config.yaml
d_model: 64
head_dim: 32
norm_place: "pre"
attn_scale: 0.177
init: "uniform"
init_std_up: 0.049
optimizer: "muon"
lr: 0.0129
lr_mult_o: 1.5
lr_head: 0.0114
schedule: "wsd"
decay_fraction: 0.795
final_lr_fraction: 0.05
Each number is 500 + 25 x the weight over its row's rms, rounded and kept within 0 to 999. Layers, rows and columns count from 0. Numbers have three digits each. The size before them is the row's rms in percent of the matrix's.

# down: layer 3 MLP down (transposed), 192x64, rms 0.0968, rows 2-32, columns 0-63
# gate: layer 3 MLP gate, 192x64, rms 0.422, rows 3-33, columns 0-63
# up: layer 3 MLP up, 192x64, rms 0.431, rows 3-33, columns 0-63
down2 097:501527508490531489551450517495479485477528487516504476507482500491510528520534524472507512461514522534483503478538504550519506482567478563507491496493533558515507485493494500518496533493515518
gate3 099:533523509526498522473473498543511525487451533486466490485500452464509505528510498499509520515532479461503514528513521504484528516488444502528505563528513501520514481467509523505516491501445540
up3 091:506483518520512474492534506494452520515532469560506536482538562493503470487515507454485508479495521495445510470523504513497499491486516512520521466513519456486499438502472500524488515522508480
down3 089:533479521541484525491504487492487538521502523518449463501480540523495511467498502481496466451515484525549501509496473522482498452551483495489496506536543479509504484533497515490480506554468510
gate4 089:497515525524533490500473460483487473503514537497512507549520505539562489473478515501466506508512468476512538506463531502472513500505496451474496514520492458523512462476452477487513478516501454
up4 089:503510499466499521527502514536509476467545485537499476480513492449477518539514537516479474509492462524502539494545475478471441478497458505504503492509495489499493488506522508438454504517476484
down4 087:475530521511482507484482476507481484533461498482497516533503548509539516524512507545479497495489497525490489524442518487520496486498473502454498490489488467497520513492527448529528494488577543
gate5 105:487493504514465525483444471546501556511426510505494479464487496530499504497524509437509511518486501506498513516500473520494514510488500537501517515521474471519527486463560502501505536499510524
up5 105:491505497519513507494515498496497500564509469501513452454510484535471484546526451446490514540505528497501522508529516523519483485510499463503520537513472498517533515495537514545470495492488454
down5 102:524498505472480474545470499539483489504485513489475477536505527476484466502459467459530464471510499471546502466483481544471513505487513507502518543540525537487514490528527525535521507500464499
gate6 104:462504535514538457467506477517505492483530495489507464480515482522486530478495490498501485516527455580505500484515503479466515450453537471528490498508469471479483479511479497485532485514524488
up6 107:532490490548547520501447528480483499443535510483487518514540524489516515453500474470523464492522487476485506505499512474507547509500526475497499505526504527504520475476562496525485504531474507
down6 105:509488499468499504474499508475540508494501502469526472483443507506489552501492501513473495460499451487481499502526492482449491523505530431460499515496487530516526467492462479486548482527479481
gate7 117:514449426529510513502470519459464507532508491449509458512496493496474471525477545494502480525490469507487511521515504534516514488469499482537464489502476480487502509538468528508515503498539478
up7 106:510490505458525511527507468465488456539448506481495480490473508505431532506517487515514520475482493510438516486533476484487476525500522498524500468476511491522529542488480508465526534514480510
down7 109:505475457455484486482499529473455507464480465473507467529521484498491484493474539519479467525498483516527470541477485530515478467484490501505502507498445547521531500502513530451484516469485499
gate8 097:487500498523488509550459516523507510511524512526494505495460520478500510504466526454515516530544515500520539495518524496521502477428471473492500531538500494501456491502480446510544469524517496
up8 110:468487537535520489487512464497515555507471540496510522526537485527448522494508469484505525479522481498477438460514531527480472499507506486502537497493533525504463516535489528521512468517501490
down8 114:502492502449480449486487534475460501465519514522472469477532499512439526502536516500483515492540509492470479495503500526539487459473527486520463515476489552475494471522492525477508486509496473
gate9 102:496509463495449482522520477501567505538507478501453503494528513516462492500520509515528499454479510498517459523453519505520461485465464521489496485473465497474498505536499494466529459495500503
up9 090:491497538524498504489529525525461490488437484520533510530504487478534548453504511478533510524465503496528509540500523476530517468533496519503526507472495483498487521457504456541511497514490462
down9 091:504492485501516505498524522529499493543512522527454499493559470480519469474469487502496443462471512506536493543502463481486489508557487510520467487473505508504508493566530511529491519506501521
gate10 105:485504537497518494476464479494496535495521527543489469498491529469554480536481524438489522507511523494501505475499538481483487485518478491512554496554504508525441475489528506494516492492538496
up10 100:490477492482512463466543516514560474549478488510486522474505554498508501506526505492435494552506516472512482455526524481514481498520542516465520484478490533502483495504492515485514504515488536
down10 095:521511487465466483498491483475497451516459486524498530504479493528566465496545519457493473532476505484526520522502480486492453499487512462510491481501461495477520499513518436493512503472500529
gate11 099:493537494476513513514497487514464532574525500507498474447517487518498521511516492515451525480520459530513481487501483458451502525508509510456529473464488510493528479481526512513461462505487506
up11 104:487524509476483446461493475476481500561477525499472523511493494483462505482455537494466518507508481526539479464514496496490500476519556503506522529532526529539550472496490501507489497510504534
down11 100:507515506474477505479517507497497448510495533508468521463507503523507488469527499554492514502493505449519488523477463483506513468513526533548499440495538516503465527491468500558493492535478493
gate12 106:469503523525492519438498478485487473474502541487461489505531498518526498513502476500477493492516499510467484469503523484449498487487470582484525510536509476477476516491515482454508481491452474
up12 104:527493505493539530470518475462454505473466522500480516542513497530535498502480465530508498526488491443499498515477562526494511482514490509506514558509521472485498550488531533487489480501472501
down12 107:528512495500478475474522531488511502475461474520511494487492497537500511504506472460512507509525481518495445454489446528477474513461508508507572481484558519503533485492506479508506485482462528
gate13 100:530483513512512538492541490438483507461505508475463534466485521464513493488470527511499522516472467479532446486488516520491521495512497514460509491464510499468471517484525516513556470530482484
up13 102:517537490437545500481492498482502506541519455510512512515495493472516501505529491504440513521491497532459512472517471481485522487511486518464499485459560492489494484499479471509540509530478545
down13 093:503518544515489489511457479509522504506477456471521494537525504504489493492554542514538501492519520526498495467489518520459500510502444488504555508451534469523500442505501506505506478524484519
gate14 103:481515504488465482475502484483484530495513489485508481494478500471498505479469517485478502464529563511535504503538470538520541505479530522469469545477521518514542509477542448481483506537514526
up14 102:511506518516530462518451549491486499516505441504473561545504483536521471507511539497512482513498504547502475444525484499472515508491454516487522498509503470494482528529501489479507506522473511
down14 096:475513489504511505516509491523511492482475514528517538473488512509499505509492436504498500485514522469487564508468470452516484512492521510516503421497497468443481489469519482537488481460488482
gate15 101:473478507465520523525462548454526511470488519463464495466491500491527507541486460538496490499485504495515486473512546490497502448493505497506513505492561508509507511477474472509524470553498471
up15 097:509466516503483483521501516467540514523465508487494539500455488505444482469518501530491453504492506532510463459498505452479547494502474492503517516449492507520525490537503485553489499526523522
down15 097:474458568551434544526516471496509515480495450453509517528486475495494519515519502511496501497495483528463500496503512535497464517544521461512492483510472498505519501509527492513508484483475483
gate16 094:515520507532471521515534431521475506482496512539475467482481524483484516500468487560496504459522473523479454491478468481465508466519483498514534461497483453478504530490485500498518490500475502
up16 096:481461521530476535523533488471496509528474500519495491491483469528466482520517471499519510440487447470518465509557441524496482469504505484467524476513507521507523515526486477470486478493492494
down16 109:482541479520479473537498509480448509518500511454503479484513469472500519579472488485484539502441514459503526498531459518484495469514497485516481488506495491499476490491508520500483507503447528
gate17 094:478531494468453503466474483515517480504510506477468487514490520480480522504526538514550506518547503542503464491483443480495479492516518498508510492471503490516483471531515445546486450520517475
up17 101:513508502484498505470511470475500485457517499450524483493511520502522550481523514489517510509485489455496512492469600526504512497486484476501504496507478457500471519512469508459536498544478487
down17 100:453466522497476518535473480515499525483507488465500458505536521493507513475459544501510519527518524481532477517478562495504517480521495512505484487481492493482490516537520512505570442482497486
gate18 111:495458477474500467542502492478546486479501492497482487516480491494514487452463503535554488446518495520514498507464477457498531462501509511502441473526499504473479537482511493504537510536507485
up18 104:518503532466476499521499473531489536521517530519478509443493490481498499503525506521525504490538514487476510481506475516505507480512535456481531475500487493415471488531462510477511448514533507
down18 103:471521509481485482484529510445500515480506529519530476536508507503480538524490500503521506490484530517440502464498495467472516520483473540450484520518487478491492531446471500496525494437512485
gate19 093:489461490491501528461483478448469493497516443445481527509507516495505503549492483470501472493492468478502499497489490496522457474505464496488451498505523524498505516518527526487451537472547507
up19 092:511471488513511505510479516490509474501495488485473539517517535511470520528458523527492494499512505443539487430495489458521479489490487441470477549532491481508470478492512509517526492477457491
down19 095:488512520468487479484480507486479510496505495451454541490476521529450504508497528509487461513459479521508519519455461491458491518507475475478493533500535529446512495474463509498467531496534484
gate20 103:528523484533531459481506475466478535521489534502474519491508508468480559493457517470495533513505490518505534518460497482502527473515489487534510560509522455535506483462484522493474518508497520
up20 106:459533474517503476494485480503445515494505529495506503526473478488521492524463544489487487512483450496474534440513511497470507464506496556497522499461491491513518497504516529495450530490464466
down20 102:482507509520501499553489516522471484562489475479518525491507506518490545466513438467502490471506520540538544505512491423485497505529504514503509515487540504475490483496518512513463489488504517
gate21 107:525497506490500507485492429506509518543515487473511500561520481486470529473502499521535542499495491448519532513464500492527452512498524504547476497533466497487515510481482483501496520521476451
up21 102:492462475541481491513491471489494507489487538456468444509575498496489514478457546496507535517513530476469514490485519498499506505497491521536496470509479510467497455513484484514497499557486483
down21 112:510530501458492533492484545535445515491525470486494501501499497480494473503569529494490504483500455476497539493479516490483476501525498534506453442482528485512506532471511491478514493475507544
gate22 111:500509504479516507501506536477496469544521472484524530479533484482472517525485473496499479554525517547473489479565520499510489483520488472504470527504459506460479460483516542529531502527499523
up22 108:542506459496468468493499444502510531490525480467487491481500511481521505439491544482519545484509529538463542540465492470501534533500519530480520488478533485498513500502483519509482531497496504
down22 107:499476485510470501485512522449493484554511516528486496519510467483489497543492516583513447522499529486511503508492507471510463491508505453461511453477458514525511494508511472477471491504492493
gate23 095:508497496503495480503523459486464540488479518530488515511445497540521526460484489486488488497519436461473469519503478492526516504481445528454515488497544495523533492512532506486523474512531489
up23 101:485514502507516455545496510501494452525507496492472474514516486511453510513453479539494489515533464507441520422520489495527508523478515488441484487481492509504517470507496510494534517492482498
down23 095:505507493523490553487479475508506490508493490505465524488481508512506525481505481540500508516503560515461457539552469473491514504486495479508500481537499498478517516514556521542437502465471478
gate24 109:531478477513485440498482501459497473442478480504457510489470485517482532521499533502501460512539450520471503512509484491526518466448511527538542484514493493470533490492512516491477495501525495
up24 105:502471514568483438503517478492530489508486487491468501514460478557485474488488519532521480487468473541452525492506468484531502464507492501533514507489487538478508506465514504472518511509471483
down24 107:533456496547531484569526489524505489485535511572506486483480469508504498504504479494517496529503499464528517488509450459467477538486546508523484521518494508510514509486511507512547496502501494
gate25 098:509508516509508503524491500557519486528501495538499480467529530498501517545534491486506501513556513501547550511465520504515462545534481480505462534482495467509513478500553516514486486521475481
up25 106:499536490484497466518505487494540481484509473565517469514499468497487473558451470498509492497508463477527555520522518480507496508496526482532486561508532469483519485505503513506491545509480498
down25 095:471493497531508548496475499489487528484513446476505508460497491476495516524464522531485482498484525521564461522547469529513462475528479490492520498533507527543494523472490510541480486517513484
gate26 107:463486490521456510460496528505458509505474520551541504558510503517492499484520528489513497493471487507466498482510511521509530500451517472492465489497519517452494475465527511456467523547492501
up26 101:564467492485499485464522531516437517476494470513522479479523505473505491514495474525442489528487507506480517473529521509527473512516471515504448511483517497479483472541532469481493540499489516
down26 102:450511523507479505475490504455475498505543518498524489479500533498501526480503497498465456504448483510490461477463484515521497511497497489493532496512588467476489514470479487480504455481533510
gate27 087:466518496492531492507535460484522491506533502547499519469497473478494511485458481515479503505509454532511551513480502469469488504545518498509491464556486484464516526490503530498458504556511482
up27 095:479498499468486494518506524494548518472493521526472543492518494567528464466475493467512505497541483490483481523497530473517526486509523463475480511521512493527492531474474502522522488548467449
down27 099:456518495471519488525479479482493501505489533535471517495516494523524523548544498516477506462475493472514563510480517506480501507478447516461466472518517482461507565495509512498514471501483504
gate28 098:431534483471509493514508523468487498541486503533479471460534492486474522497498527541531499508530508499500467499486556523499492517523489491500562510494479512479498458492501524481479480545468488
up28 100:520506473503499512504548516506485544510509547499511499501481473512533515488521477487493489468513476494518511456551474509452534524493508425478482488482511513534511535519466492518470478519496548
down28 098:479510516540515485495486515491497509485497483482553504483504543512464508565494482487518486493501501524519501474507491535486506509494515569529525525530512476478495510507460470512532434512461538
gate29 104:480517485457465479490497508488511512526488495513462499477495462556476517514491474510492448483508489541537495525488457497529531494473492494485504509483495483546556523509544504491494460470520457
up29 105:476493519532485499471469520534532496509492500484472493484509518516489508514530520477475506505521476464482507472476499559556509496520454492506502429490480429493494476500462500504477479467507511
down29 096:497484463454489470488485533500515524531488519473494463551481485518502477498518535505507479526497503537498481470485447504486509554494485479518492492500504466516477478519531510474436496505463551
gate30 100:506494449486550517508536483524474498532509503525479525525449506504511498510481448485517482504507517492491561538461479499512513478499527519513524521501517540529513459481502510545532467487466489
up30 114:517488486466527545496531486531459476503533505471505509462486568488501465495493461488556487509524493525511535511456493501517535496507533474507492475517500498508533468515530547507504519514511469
down30 099:511545544490510488479490477530547475466503541481542554551471491530523456502515476493495470559482488473498485481498492490519505488499494524513498517497473497542511531538518473506503481526498492
gate31 105:561471495531506493521522457483505521480523527508469476531489494478451493511496505503526504486532493453489530536475519508499493496457503462525518530493509477520484470496515510524474521487433460
up31 104:471489477499495494517519495541466485525476431528514495470520516519483468477513498552479541529525506492467465505522477483524514501537504512467494484497476449458500465460518457503485496491506502
down31 101:527524456501542533549476473522504536486506471550523494480514520499530478509518518521504483527520486528538533475453503540494482490504515525489513466495527463500505475493480483494458547502526485
gate32 100:464465544490526481529496505522526498477505440517449517495483441521533499488474456493493482515495471510536496524533483473503445490467499521495506518482491504509495481463511457496480507502524531
up32 101:512474529527517471515473532495479512498526525489502547492510537478495493483471507476507518529550475522464520470511510463509514536519498494529532480530477414528519501516486495533501532495487518
down32 104:528474544521483488519562516489509510548542483507523504507503530475530473491457547516482503536505506524548486482506511511515537496536516527461519487519502480462471500525498510540503534516514512
gate33 105:499522495472516512509507499522536451538544440498495431499492506490519453479494542523457476519487483487518477482457524488500519476463506501472497510500523500472487466491500527468462496505503518
up33 107:547514465468511475499532512479496464544477501471495497495514534494453514475478527537543463475505488514470503487514561513528520489496523460512527494504479500510504494496497513436529519497473473